config = dict(
    d_mlp=768,
    positions='rope',
    rope_fraction=0.5,
    bias='none',
    tie_embeddings='early',
    init_std_down=0.0,
    optimizer='muon',
    lr=0.00723,
    decay_shape='linear',
    final_lr_fraction=0.0,
    train_tokens=325700000,
    dataset='wikipedia_en',
)
Each number is 128 + 24 x the weight over its row's rms, rounded and kept within 0 to 255. Layers, rows and columns count from 0. Numbers have three digits each. The size before them is the row's rms in percent of the matrix's.

# q: layer 3 attention query, 192x192, rms 0.189, rows 109-159, columns 128-191
# k: layer 3 attention key, 192x192, rms 0.188, rows 109-159, columns 128-191
# v: layer 3 attention value, 192x192, rms 0.237, rows 96-144, columns 128-191
# o: layer 3 attention output (transposed), 192x192, rms 0.316, rows 96-144, columns 128-191
q109 102:099145134152119171189148131179136112158139119159120173125187152106084111133133107156116147159156155105096110110156184163144097133172115153119194120107135151092144149159128134111123130150118115
k109 102:122124129090163128139134128153179105158138148121113105159102122102126112135136166134121140096082106123152117083152141101089149100083115106173100079121095091138117144075108109146176169116151092
q110 118:139089090139164087142170124136087125161103116159155208165148095127120129103121121144131147114129100107142131128107120090131103118133070139059111130148092119132136114126162110139071118152108133
k110 125:132132080099165149143133140127128129122134139148163103116130144111117114170148117114116096127163125124150105132143158182080093096132098105159186164143113141138129142150118126100145174149123101
q111 102:142110135126088131127162126115144141112197138152134077114107115135150144128184110146112148159085128135134118099104115144153158128119153123144156139074104130141152127145144094142174176152117139
k111 102:136130143116154142077095092167142141135134148122116180125129153157079120105134122106107143099099111097146147142130146097161145114143160108147148146117076161103136096123156113125134121106109107
q112 100:126111146146123100120151151132131142139125146138142124107127142149144133154097152178073148178123121120120153122124133145054100132124188106095152082121149130103106126123116140097143118150140127
k112 110:115088114119086167132132145118147117145117114107126153114128129129100188135107135120165119173125102121164122145178103086112087145197094145125108124158126115090133118132131156142132094093119133
q113 117:131144132141148111113150118145099140137123118158112108132164103147143142122097156079123106162121119119158112137120155109103094161129117121118143122149126132111120133104158138140103141096139136
k113 115:143122121128176150122109163122128078186123134117149184094130120123142149176105131120136146120171126072128089129152082156114097114134120151180148122158161129116114133095083171128133131123135133
q114 109:126169110103116096133101103115125129130161146122126136170112143105116105146131150145094145151109142103124124101156175110131147133101128138086103129125163159083132132122152100160111171114132124
k114 100:148132110148104118165136136072173108143122126099150124155115132074139103124103112095142129120121131151137133132161135153138089107121137121140119137171139188127172158152107147120124139123083165
q115 110:128146150093134081103129082171151142144129127120119084105145149136155105150099116122145109129154101143138129097125135118120076113141115126139130139139077135112147094146121113144113131108118132
k115 108:158134124091116148085124131132126112149110099123152089152121083113164113159097167086110133125165116169110099125066185134121080139128136124089171150130081139131147157114123097109119105111135126
q116 100:155102134117109153141123123092141117151074111080145119134143101128129151102138126094096104119191149136126141124115138130118070110121129120178129131139097121119059136104119125141115133140177120
k116 097:178152139132115105081177130121098147131140147140126142136155127139083091156141142158113096161130108056173148115128127124088142145138166125137100096160106136153133118131125111114175150115134164
q117 110:141097124107124142146117105114151089123136132127122098138134130133155138124110098087140131101103119108088131114144170176150113101135125129145144154101149126094172095122132103127117163141126106
k117 100:107104094118204102110104153138155133165139151123109166121102145149128141164127101141101126107116127128153130130132141148132186141116132133110110138123157114192128126113185112135116189153129127
q118 100:124144103106093136147140082171126110118161127135149138099136148149155170090132127136135122093146154144096088139115156192110172152141149100125127103121140106131128133131135132080141104125139152
k118 098:103147120076126161104133117128083151155144153116135114120091104081145146075136177135121147161115101125139131130156133090127118142101139144154117129169059167167089135136137131114130112174125170
q119 107:147138156094146111122105158119092124150132096124097137125104117099123118153121126141118145126093104099113126174144118097149138111137126097070101151056186164152122097157145126132169098137122126
k119 097:121136143150183142130097143121121138124138129133085130123133148149118124165131123095098117138107164099111140103126149162167128109136163131121147132135163144115159072113150094134132149111153104
q120 088:136147122097121104128151112090133127122105107171140123139117138122152135115156124118140114148121144125114073148122167131146111113148119138158138166118125134141115112122117138107094135126135105
k120 104:116163148151160123125137105116136134151137164129142144105120101121178161129073135123174136154111121101108148081128122150109102110120138097153174143149132092123165167136103155087105146122133106
q121 107:134091089119141132101144087108088148133126146145120126139144151155139138151150165149117121127169151088154073127113124142120072144160149105152152140143141112136111121086121112193127131153144141
k121 100:144122175159127127119154138067117126141152112153094099104137147179136112125157136124159092137161122085138149154112128124143131115113129158130134164148098132114159163108135144125137157088154145
q122 108:179148112129102111145130135071114111112122099135140149196117114072139187172139138136108088111118149087096125114113133149102114126087159180145116099154147137168114118139107169129142134142115097
k122 111:109063150086146145146126129131145101141085113121126103104155111118142123152086155151148135133148146107107117111106158167109094135126160142085133157139140121121092121110120117090139162164129143
q123 097:096115131097123124121133172128140127107113108138123104101146144160109118106142138148158112142108167149153160116125137128105144127150101094090091150135067120132119085139075109123144120130123130
k123 099:133111152156125127123100098130088178121094121107102128139130120132129118122159131147142176135072122150136168154114126137088141113089109126167147118174126099138114132131110167108129129089144109
q124 116:133141132109131131129132099160127123128087147108108165167125108109128145102139096157123132109105182143136136160129102150140128137102135107139126137155143122123137120144120093138091108128109142
k124 109:082157114139138073183112100089169123093109151123119149120137117128139136121135117146172119120055114122169127142120085112131133121115181160107081101115147123143106124125147136135117168100112156
q125 107:142128053099150109096138132114145090144144159138103126126151109150129129088146104152133112157118127171156124162157121141149116175132102105163160155149161083144134139200120122126127115175131140
k125 099:139143100150116085121104116134155106137158132124168124117082140133136118114107135108144059162093090138110148096113094104178135152138157129144107086155099153122132161152144106144128114151121145
q126 116:143143169093117147171130158131163112114119143103133127149143137122093136162118112131121112071164117142157146150127167181145162104133128135112103102142114106141122140145116139158110154175132106
k126 106:117128106138100101120147136095120134140145139107139122134096117097111156112146166130150088101122138137123162197156134128100093143156147095116158075076159096149128117145103107133117137099126137
q127 106:177109107128146135130110151144111135133122157138122081117103140135102115153109149178099105139133145115151112121152124161142150091128161136155172159119116118145129141144131136152122130115159120
k127 099:185103155108118132106168099105187125133131110096074115144133148127171129099146128107121105111109106146148130164145126135107127115124135113175142100148114116099140146164123111090155127151149127
v96 091:155137075122096152095139155100119166157139128092143107130123111118133127155119121090132115141162151115107100097184134119121150140137155099137185149119129136132133155089103133169098156092143108
o96 089:114073157176144126151128138135134109127171132109122137147106139098109132089127141124154110147144129144145179148109096147114095139082144103141104119126109138125149093147177118104166155182126132
v97 095:133094106123124101099087123149110158165124121098126177134099108136129136134094151092167128141137108125122135159140102067137125118108118143133097113123091163095144180125128130135117106148129112
o97 094:138101179122101143139123110119108133110128115133129109132158124149088132112144130140134193096132171110145126159143179084135139079126159134102158132156116139143135094107135109149116151064117096
v98 087:120169114120157132092137141117130144107143112097164135144147103148129110115105135147153138171152099151144170110097127126105140132098124124156118139121112126108167131167135101187100108113097118
o98 093:131073088107129135165142132146113103102138073165136106104130143126137145105146135125120111141107159105173131173155159120190154126148101131150124072144106091121109111116102141102148127154099157
v99 096:116131105149091122126124091110158087106098129146163074134086153115114130127144157143168141141105100118117160134111152151174101129115108125160081158115176134124172092122140091122138133153141091
o99 098:154108136138138157137158154127132152116133131096131173181142112177127122128121093101070109130142114122138131121151138112071144128107146140079136089130126152122081156130173151147091153104097101
v100 097:088128084113133124082140168106094123153114149180152073121135114112130120136132112174162116151139119159138129149115142084114067116114161120100130125113133149118141105153098065129160131129100116
o100 102:134124144137175143123123113181127100116129106149130134182142160072126113110097129087134090127123171091148128153168120185137145164135113171139126149138119114126102116148156173157132088131129097
v101 099:116167108109122092097129150103121131108141140075133155110146115134107110121156128138115151100163119148114153114141113169157180127092153163148155109126165160115110139089140091139144109103172149
o101 101:143147129147110147158110090150104153123089121171100123119146177143128121137143080095140129123083149144155088095103124129125119104136106112148115156100102106111149099155124139112133156102148109
v102 085:174137086116140119150152109105092162191161124167070138140169089146118138093136128138155116088095143149105103081067124162118137105165128141088174090107121108111145123105137147118143077135089115
o102 087:101158150116119152114111136172117119112139116091111134103145155104169168155153141097120161179165136131119128162145105123193114160151136146150105124168112139153130161140102133126146161112133161
v103 087:170101170116144094132106122123166099140126158134142150126106140133149106116136145079133138116173092105101094097091076157135166138096132143136118134138134127125175138151114105112110120119099154
o103 093:134102145103077140107134131136109161095136102135081143116155144135152099169130126153146140161097140139132114152155159081146090132113143126089124125148097108125063170093162138148169134164159140
v104 084:098143145147114168123142125114110097092131080122123121136144128127135097145139116132131114153129147159150077110149173133158100145120132162139146122137110181171123126128190148144125148138134117
o104 084:165130109117163126117138109128123134151160128129116123139131117125108128121129110088137150125105106109109100153116117155156135101150096069147173138104165081080133143111142100140169134081120148
v105 090:153168130107149119092106127106124123103171152190112128120113168108116098107114108143121135118115088131093131104152103136146112089127110147156164099137118088120141105100137146128162147109135154
o105 093:125133109139108144142153097129122140094108102085142144106128139160161128149186121121136125144108125151187145131103130179167119169120126106176107144153130118096122135131104101122111158129104127
v106 088:091133138119114159192177126111121111120083138117114115095079130104129148156111111110144118161136147140101128145111122169152090095122131144150121132191136140097126139108137160116120130158139090
o106 091:138184097146150105094079121150127115119121099117118134103134155176115105100126101163125147087172110137154146116127139092073132146124122099144096138086122120133112142122081132148087133120136134
v107 087:146123156172088158109129128143184125121119160112132109151100138130115167153097105099115143163177173092141134112160132157133160122162155123134175109116136131143080169122121121096091111153127153
o107 092:126117120083131087125132122126094133133107106158149124105153110114120101122119136111150101118116122185111103152108101125140144109076121167118083115168163112119203104115157128159135105126135142
v108 085:120149117147151093099176133123122168115122112133086134136148123121110106102091150117130094148094134103141143134132047116110072138142138151109158140108112164125111161138131154125120184144094167
o108 088:113112137121133148129123132121127108142155136123103124112102127139175133110140144155130117115173140136128140126144191146127139139106162168151106132154113125120114131146143103105162086172168110
v109 089:129139149106110095172139123119135136090136094100150087135073121146142116122110145148150105144111148119150121147145136137122139112116156110084107155144131105139116118160119143114090188116112156
o109 107:103116139164127123088130154135148097171142127125121162163153134103118125138088129111132141150124090132133149115158172098117126130115113081155135137112148150145118139107168096151136123148102091
v110 089:088154124131106140134159120164136094109145136129146123143091101128070153103124140109131144145139127116127127136114083107127114106127076114103133114118167098144119113156105158092134130112134098
o110 087:135134153165126090130118123153117120142076134136125148156123159156111147120171134149095128116109130133150155167082170152172115146139108141121138158128125086151129110095130127099101157073114135
v111 090:130083111134160120113169109122110133126172130119102159122124138134131076103107174148120146127118137158091125124105107136170143154152126141152131153113093066123096123100151139157106144096138142
o111 090:179153141113106137130081125143114168112137170127116110112163143120133133140148126119119104108104149112132104090155124135110121113115108097131120117112145163117136149078113117103123108134051112
v112 083:117140128152142086159068103109128107121145138123132140118142147167170113090141108105105114134111107123102139117142096134095105118105138145116132131154131132167117120103160071153115108146160152
o112 080:112129137139106124144169127147130147112138147137131108106101152073137134121121136133111099130153138137167134127132166124104154115162101126141148143117146088080126101118140163096129146128137107
v113 092:108135125156171143165094095124146127150169152096129112100123112126108104119139168126190173137112169131168133112111152147097102136122126154117105120148116144106117135151146118150116134128093120
o113 091:163124123145105131087133162140129090106135105159175108096143115138133129148172115141122071091144097108126181144129077120143141138124120098136145197124117146176105103109118124140171139147118119
v114 087:120127153124098133157113134136120148104120106159131117157166134165108141082119109110139094133136134130161106109101121154104134121151140131149121121150122147129107166149126151157113168170142107
o114 089:107135133105111123141140158138129128142121129175119138115097113077140100174102109129148154093146122135108113111154117140173125101076175115129142168115153144098183096111126124081099126091148151
v115 086:121139128110157134103116117133132131105138231100111152104114147098136163145129141131141128080114147194129153166144097146139117081122149129143087116113160150117183091159103130109160107109145138
o115 093:152104157071086150135135120121133160105125085123104106095136147141135172109172080119122116165125133112107138096104148171173137163138100144109145123122170102092075145137191126116104138140133121
v116 090:137103102184159127136071125088161117137096139139119140101107127107116157097122116167099143155144130090151145141149135163115078099131107139142121154084120133132148143078129103142100123147109072
o116 089:148162145158109131133156108138078095141133119096188115170128127147143113086113148125133126123118125140142121135119139089104133121092149101099122121157123147134125163128119089077124151108131156
v117 089:133142139129118155126155161112119081146141124098122140139105137164108120154162144118141160138157135133155131133099112081126146110144168083150118116122137171162113174129139127135172140110147121
o117 095:114115097137158148122101107127144135138149090135128107123165107106160141095137086119096112101081136159108132136136140161137127122118131141147109111155125150151143127153091163134100092126085146
v118 089:117131128111072107114137144160115142111171135195118097130112133102146154129121108145100133113134181157140117117135143152095134172132132135137143157100160118083150115168163107147108148136144136
o118 095:134136158138192122095152162095107080139147098134168181155127124145134144121089157119159114141132114118150127162142139123134119075096138150131107139119126104126114117121104126117121140100106121
v119 093:107148077115111139115142125125142136104122121134101133113170109094142170132137136123123095124139161118140096160079143100124094119108177118123125138161133126136097090131113166147085153119159126
o119 097:134087171130160101108139134158107176116124138177199108162086119125082110110126104171155162137140096126118142117164145124142181150111128128158123131127093127123190164152134114093145093120139148
v120 094:101143123088124162114130120129110123112137134129102135165152127124106133129150138141152150071132091151087148118160137179111141127160112108123111147067136136127110148144152157110087073106127159
o120 096:122114128102138094113122118176131163130126164145114123109148152130112128150137157106117141132083154160115110148141090116163168104109114121172147140150067125130127116124132097115164099132117126
v121 083:162127135107136131128171127150158104156153095116095075143154158139132135108112091119127120092125123160098124147141139111123065098135119165121156132118176136139129141098151124132168135118120143
o121 090:129157130165112152157107145126124123116143104105130132158118097088115164119134184058122105139122124103138109145134118121134158148110140102149167135140106104150093173115146129124117096180123118
v122 087:186087127172109141172129109138153124109104133126177140125094162137105096150135113158146080122139100097122095123078093081138172162144145191144158114135149119133167108137135088154122152155180147
o122 092:089132140113089098129123106115100128100153127121093137114161119120137120086153124133127133139152115112150086152156120168142142111090136111065104170142117155121091133125148127090121108110085135
v123 080:156141148134121119136144153122142117146111113133118130182108207167119134143124157134094178143166145097097118115130128138120135145111188114176151089148135139122119125087149135064181161100126121
o123 092:126144139129117139131115121126112163141189140150107129122123094100122114097120126115130086114093086112147137113127113118133157127150087152139109111118123142154183163144093130137077099141142165
v124 086:139152144134129128122119150083064093131129086133149129122122159093112095155095123173104163087168087110116096139112116112117114130129137107137184091153132133149117143108115137110162124099133136
o124 090:117095101125113083098140138159125130101115137107106116176151104134115111109148116091118098168111152101079115145151122123131138160147114156120131105116155098126136118150114138113098128141143129
v125 093:157155129114130172086121127108127135105144147118116132126096119164098102117122152154096136123150167086113157161133155119135147149116110154114118107092101074123181118119151148121134158125154077
o125 093:131098147145144115106145129135150123152095117131113155108164112142175120135146082096157112137091107176127140117094125168096146074129125140143139123145120117143080121158114075131102125135106138
v126 085:133104109110124113100113115116130128129087162130144133169142108154141120129130141159107163161087106142113080158105126114137125160112120150147159105128111127137141116103119151108065106172146161
o126 091:129138157159077138137158159149137136097140105165087148123122156136135149088087151140144138168124144151139170106173139160160118103141137137071083135143141175117129138161097101127170131099135081
v127 089:146166175117155156102116182116099136176149134102105165169122120116130132134141098185158079134123061139087136129121107133135177121138108135101141139127121133104126136124114170105166139110161113
o127 093:126106126167177138134137128137126151093150101142095107109139146150109138106121165097120131089099172150132098076125106135163082126137110155182156112120131135138107104134137141100140144156117134
q128 035:124135119130148155158180094125109114117162096116134139082114160117118143118119117080115136123118127151091115091159134133150156085128115102151162147129110134117081155161116154101119127120112083
k128 025:107110162128136142124058148144111162113130131115144118160128095154099119143065137178122082132133127108114136143137144088150163125142128124084145116127096144129126111100148123139153136170131119
q129 040:131115116148149139127082116150108152162116125107125137183139120139095115127098143102107142096153133088112124134120128119138163126126137122074132080158098123171100094147128081139125116123099129
k129 053:134103170121133136154141116097089124125140157112150117102161113113142114163125100141142109135125120122087102143169117161121116120152132144128149135112162115117173129107137125074157127144123172
q130 040:128139117118121121145184117106137123149121146128141129104123138112180117122147087109138120128098142173124130152146119149120113106127101107154143177073144117104139166138142129143141118169128137
k130 024:145124136124125088102107162129153123097123121132099145179112140170108143118111177138094142117173116135161147109109159080136161171108124129125113092133103146135109121130117137117127135140138097
q131 041:147124135141184128156115128105086122144150110096137133133105123108148118146103091105127171131140111116078131126161123124137169124140143152153129149135119131134111130152087131138121129096133145
k131 060:123068161123142136138106110108096125118129158116158108120160113120130103164098099148140096139122136115091102153166129161127130124141132143115150111137165123119150113095123120088152116152113164
q132 049:148141139170178136125143122115104132167141097070127145131121137108138117136106109068126137162106131117095114151187158082130150129139113098126159161143104119147097147150149108128133130103114115
k132 061:125071163105144126132100107110081127111129168108160103136163124115104108173088100156143095140134127119087119143158128162157139124134141145103152127139141137110145108113123125085155117156121166
q133 041:128108131180129180113093125137113102148154116107147135141095129131099140113090154134105130135139120079118140127136124100130149115122132127091158122168104135135080128112109096114100134135107131
k133 027:137137110095113142140144129119069152138115142133144098091159145125147126140112082131127144152141111162124132138106123153162129122140157147160148129114132118128182146122137152142121142103176151
q134 059:121113112163097147098107126126150129109131131126134112112122110133076147118126185158135118120131113103133166103117124111133112144091153120116112093162092139121138121111099110097101162107128122
k134 066:108193117134126125141143115153138124143122089162121165127104135114143157101158125110105139119123137142183137104095117090130121119122107119144094117109101132145104143148142146155111126099139082
q135 040:149120148117094134152165122131139125118112124172096112097135156137167068132177117108158116122159167132136096127106158159102138126131153112136104108108162138125141098124140128187105162129130146
k135 033:124100151132125107094113119142089150110107132093152120142122101099070120152095126150091096128121105095092144132129133109154120165092080138090087088160098158097074138147106141088147125113109114
q136 051:120131153143101097118115120125134120111137129141097114112155140150141107149133120148144148122129146095131118132115107136092113147111166143108113072153150127102116126131111145137097181114164148
k136 056:119144133120118116136126120178146136122117107143146149096112119123098144117113124132101093147126141131133101099118096114132107140107085134122068119130163134118084098140126150127119116138161122
q137 074:158119147157156156136160114142096119148134114124111111132144164108144104136116111089137111104116113121113133138124156106129161133121131097137147116117071142165122157135125141152124146138101086
k137 059:137060150117134121100082148130104155099131146111145084138125140138034114175101111124123150129117110086089132172140162100170134134120125130087146092145119141115123127137107115093107123121150136
q138 079:097136143148134138143138135121159126103086143140124124091145083107167068097159127153125148107111125108127123101150089132035099118119146135110083083134147168115114116136140118108113183120167132
k138 096:106172134119120095143136150137170111130161126135094167119141117123141146131145093108132118115137149152138143090103140126109067190133106120146112153115132128145103135131160154142169141129161094
q139 090:118103141142108150140140085156113142111087108135123094111092155143120107114120167152125129099125115105150115146143075083155197105118148122122106081134115158102128139119094138113059104144119125
k139 088:126117141143128143161139136127148137086090123159159154098138109090174096112179122142116147129073104126107095081143085162064086110132105163087094088110143155098148116141135128115094165128146144
q140 117:125148170110133126157111098155170097103135159139149146147178106114100103147135127151124114118130106153163142140105121116134140168149132118084101121151150134118149100126118146103100100086098135
k140 117:129186148126117126164133075144134138126116123103188135110157115142135129111139097136104104135138119211146129128132125170132100150169117134078148109156140117111132125135087156082107102134138145
q141 126:131123154143122164125128204136140106121175150142109141111083124093119124144142159132149151105098134088082151156177118135158134135108095109124113170141135111112125126124133113125183142132088123
k141 112:118100157111092162122131163110126102118173171158085145113155131115084114137165127132104110116138113120139124156134100158136142156137131119099149148100144140101176125101121137113164123108126112
q142 120:131122154117109119155070103169115140146136114104110130124093175122158149137164113136104075091119112149121124119173134102136137114122131199089120141151126143140157115139105122142144144104127139
k142 123:117142131118099100141108113142157125144090101116079158137094152129129187148113137124108095122162130139150138138152132098131145137128113180083090099127122119130158134133099136127138111089126106
q143 128:121101195170178139114131137131100123133130101106117110111132103110077103129146113130117093086098145145121101147128122181102138127124115117128151165169123107163142129128131111118096138146152170
k143 124:152137163151166159134088139127140144140131127105152095121133117119115143115165144132111088083100127156133134134153103173121138149109101125130130153120117116157144140155114134128110128110156168
q144 133:159128196130102159120127136156105110111113091150148151111134138162130129135098131128089136104122110151150105083150151164069118136159128186138145084123069165141109094117156141154118124104111117
k144 133:133136157126122152133092119111122129095120104136107146146122114159086146112125162118102137107089115135173117127134160137092088116148120136118131118121127132122107095122098110111085108121091112
q145 119:124129148141155125149142084122147121095160127109103128134076142123155106117100128169147164088114103139137125092125167133111126134109148100141117168086131140116131105136094125120118084141137119
k145 124:119168128157110150113134075137131134107135100125099137131092173113108115093084142153151136111088122154143142116134141132128135143097138099149133146141110095131110094113071112127096120144154070
q146 120:124089118118147121115105137140136173125102138173152141106082140200090147128137113178147124107149107101148119164106126162166142137123070156122147151145118111136126171182134118139088055143134075
k146 122:106086125138168141121098179154141141126128107140137158128101129175075138168135128162154106104129115140143121156107130169129166146131091107125155106128114090132113134155148119145107084144160133
q147 128:141118144110127119134148107099133165126145123126118119130137175127122135133111132137129100113104127163143111145091108158147140101148153105091113108137091152082115124144145135110149160111132135
k147 130:151117112127139126126123122099154138112102119126103147116175108102120107130125129164130149118105120156140114145113110115100091071156117115096126126140123116113148117145106103124164136105122127
q148 126:135137170155102153178142164138123134171097140149126147114131075148121118137126065143118075143171148130112116139171141163137119111124132075088119109127114140092111135124127151098105126121126121
k148 118:176141125161113167124147129149169148144126071138152119138101120142094111140130122137117128122181128114118144153162165141135121129136110100103107123125108163114134126146135129137100117115096088
q149 126:160129138099163156115127147155159117132123149153116137145173107107168126126104120138117114136113115137122079099134131125174103165109147095135101156166131143138146144158194109129109130114111071
k149 127:126137134123168148105140132163136154159148135128077140166163100128185110123116098114110120146095124117135107110145113126145132143095148100118146135172089145143151122126175105129123126109106074
q150 122:119132150121093116135140081124088113161104085126121115162111137051143143141158178120138111144137149137103127181145145158134115142116133131110097097135134123122150121109133122120088126129147106
k150 117:131116158114148095124101084139124116157105096093116107119120141063128104150143140142164111155081143096120121186171134161108162111107137133092131124137152171112177093104138123094108120120148168
q151 130:137100134153132112131123117146152122119152143133135131096111131120166136154133134181137154127129151129129106133091114093120119106141153096181112136123111169137120132101150094128111123085097111
k151 130:138137127164155117133135114128148114134133120120124140088105129142167130148134132166129170135123143167130112113108118100123137085156103093159117127084129151100138144113148100109120139105108107
q152 125:116123140156122105122172117122160131123119130106142155098138110120102140134158105107139137074146165134155140118132123130118130096120158164123075196123137132145096140125122128155126148165049079
k152 136:123092135136105076104141142138141119085107146132174169109143151101098122155154126106118150096165154130157120158142133131160153123092149126099076167118145143149079100115124150145138131165117106
q153 130:104135138118168125138154122154152142118169175118123102153118128129128100179099142137115157152109126156164107089158136131129106086157096114107098128096103123134120144114155131136139115119162101
k153 123:149153124126149121141178142101145120145145130115147110128113134142101120188082146120131139124097126138152088114134147062135129109111105140110089130111112153142151145134160174124139106126163078
q154 127:122139100138083129146126165112091132101114111086156143128114093108113127119117138168095127117133126094174117169086114112099141065123134110144116094123123109152066097156145105121138121105127142
k154 127:135138123092103137142114155108107138099097153107156136123132096131136113138096150193097091108166109079158111188116138142077122090154107133141149126155125108130078129140124120165164109145122153
q155 126:123128110118139135133139117140179104115178167146112108148124188128120144090095144156144113130143076092139085114108137136131118112145111128172140165123136094073102138090098130156142130128166146
k155 118:119159124128145151108176128132155121134162129138152104129113190139125112086100137150180126126131105053137127124121125109115133140124139135171151142107114090106172137105095115151159135147128129
q156 130:085151164127141101146162124105136114105075166127170118145174117147107120106133100093148158122120140104116120102072135108143129108086160149126130114158159133130140164125069144125131126147128110
k156 128:086171128117128111152142138121117083113090155125165142144176172158113137113122135106174122102092126117132101108100118151148107113115158161112160122139155099147121117130087112120122142145118111
q157 117:114152106123127115131112124130113165085129120154094112113121111117134118128139115136118119112162138148119133111130168108151113132113140132125102168102096139169134137111128133105137102120124128
k157 127:132157091143097089126130128102117139075139119142091118128137114119152111124148115136118149146165107163115161081122127158127097132129132167112111165137107110178160161077127130095143124103145142
q158 119:081135115115117137116148117109119122101120110146112123132111090126131069138150119179137111090143101113133096147108112146137107135150098132134061102166138134110094141116105115128117097131115132
k158 121:102140111106099143101138110123149125068150102106094152127113103112133121141128140163144102142159094094144110108098094131119112131128100126119078117116118147115095148131106122115137132123137116
q159 131:088116129123125119135145105128132133133117108161147122103138093135120106148101134148135135137127147119147148106088150114121101107162116151121101161124108122121174141098148076125129125087185141
k159 121:120116121114121145122149122120164145136147102130134128146152111130092140133084098175111170121119159148109170126083136131134150085120136156129089155123121135131133131116132124125124126118159140
v128 111:128095095129110133155159148095160113139144147124130099119060081128104115141139169099146121112110090137083139122121114135118127100097123159130157116108113144067153107135123156111109147099116107
o128 108:140106089135137114145144146111186109139156158110125098132085089114104117135104173093171089134120110112105115131110123162117139123095125111153174149110117100077151119132139149100147135079137121
v129 119:104124089151117122125156152153088149125148103144145106127122135141130178108051150144128166104138149145165110126132146155149121152155166146161115142137109124111112160118134151180089133131105097
o129 109:101156116114140133143145122134119168108144108123149107086151141123157169116092116140119128108137134155141089083120135195125083166175152156151136137126169088117120172117121150155104118133126132
v130 106:129109195112114145101114146117097119105181122133175107110147145129171087124127116132139117146114117127133138075153110120126149170173124175112104141125148099129099132152176107143182125089143173
o130 107:142108174129136163072121135120072128101174108148149110129147142133100124141104112147137138143127101094112144124139102073116164134162137153148084136138115084145090133120162078160187135103142154
v131 114:092104132153107116116108149196121156131164102096120107162133121092152103137131129143093105109117116165082128119155100116123126102106115123103158112110118137126123131084135133121125117140137185
o131 111:096124131186131137109112144199129130132163122114153121165147103092148108139124135156131132102128119196079116136133105132133143106102111133093145117090091142116099125092126118121081117126125132
v132 111:145129128155113139128120139155102111094113076155143166135134111168154136128130062154102142138139103115085136094149076108091101178149115102149155104116134171168158092143102103144127130106111138
o132 108:187134096151101140119115134135101103112132085134155142139148149166155149112099070150116144148143122097082146086159117134073119176161100085139153125098143153159166134161089104143140142098123121
v133 117:107118102132116105142132148152098151170085097112128141129112139114161107116130102151115171151173073104105087142126179148140140129122098145120113133133145123151166099102110170088162170148124124
o133 113:110143095122129125122149141155099157135110074113144162130118135122164128118092110126125158144143094134143096120137177180141152136113091154096095120128136104132147110112159177099129142137134120
v134 109:161128082124129119092092114149095107154136164121130154139143080167137123144134104124140138124132131129116121132141123171153168124099098128138104123176118142104176148119153119136146134104122130
o134 107:175134092119152138094127090176076109152142163136114149156133091149114108107143125113151157106133146116087140145162127135117145155098079138142105132184122130100168145125142134144127126113112119
v135 115:142129114152149116105086150165133111141128083096166154140149177117136076122099128133112131162122106071098142157187100103126126147173123128117076129114142133124113147117092117158139091154117120
o135 115:137153128121149120110098144181133126136099081098165154133162160123127076127100127107093126152127100073129116191180112112117128130162133127109103163127130134113121153115086104141115096155094117
v136 112:087069095146142155167129137086148133098140114136095142174111122095136154108158136124117163123124091109152119127123157099146113104151142114105145146148120173159146108202126150180111122128142160
o136 110:114089094144130164156105139110151126113123091151106136139067098122132112067143123143106135121157083112160135129103133089158159115151135116139175125167114165135148129174103175150112112129116148
v137 120:120145154123107126111126157141142164164152144172144123137114137103143156087108165117116115093139127140120144132111120135145166096149101141160115093095123138136149119119115089139126146142155066
o137 120:125137166135083111131120155134189147139168168160152144139112111127192122092133124128100109150134144137134142114131111160099146115165111143146103109102164120144147129111134123104170158136165094
v138 120:086109139124104150083151119146113143115078134129112172140163095096170135139105171137121128109094191142098124177149157118140142135134152102147130130143130086106100121117115152146142121138138161
o138 113:100087142127119139099141126139104153120072113152100175158183123092165152156109173102110132112089207135106124189150145099125145157125146104143109134127116118102109118112113140141149122126133155
v139 109:104121138118160101115132091091134125153142154135097117147148152127103112100157129135136120151157140121136130133110079133099120091147119145133130116131107086137137175188141142127159135114076182
o139 106:103100132133163139162123075098114131133130163149098114129151150109096113104146127150131130157167126123132131136117090119088132108132128133107112130136138120121151150181125144125162109112084135
v140 115:178118111148102081126112171168149121116153091123115181104167172107114165114168117124157121117119110127153114117185143087152161110151125200154136165134120152113089119118118082131084097126148134
o140 107:178120132119122087129117185164158109122119113123106206099190147148139152110148133132149130147140105159139106098184139091147168108145128213145146145130148148114099116113139086126105125117130147
v141 108:115179187118120138129118141171181149126157129102118147126162104140123116125153078175119162123131176143130138194134115116094121146117095125137138128125121128128100145178132117173121122113135142
o141 105:136171181105118168141095163169167142138131135135113170133145101145110132124130109155125155131122159153126129195125111104122122132108126128135151107110123144086094120193125118174141114126125116
v142 122:146150087088099129129149094131124117137126058129136149097118160119140152161147199135111124104146173136123094134094138079130125118124101125134153157130131125136130125125123151162113126169102088
o142 116:143141108098080128126145106135126104149116069148122155108124138127154120195165165144110097119159154126112106118091110125125113122135135142129158154115174103124130108101120152152113124157086111
v143 108:115135136108123183135120118130147133156123095109123188136141117187140172163115153110134112158118078120103166148120103095176158102069090087100124128106125161152109079107083140137125136133163133
o143 106:130154132088137161124092119126164133137130128103125170121146125166152144162130154099137108156132053119085134135101091131134123135084096092121104125119151162116115063112100127094148161117195152
v144 113:120153196173138144158124103118091152084112144126158122078142141136157132104143153170123150116114096129129117113145151113162125134164121141127155139150076144101151150103116092153125150122127144
o144 105:152138171160140123148135109139090129107104146128134127078131145118139149106160181162135126111115085124138134141124147127139111149174129145131139167147095132122142166108129116167154162134136140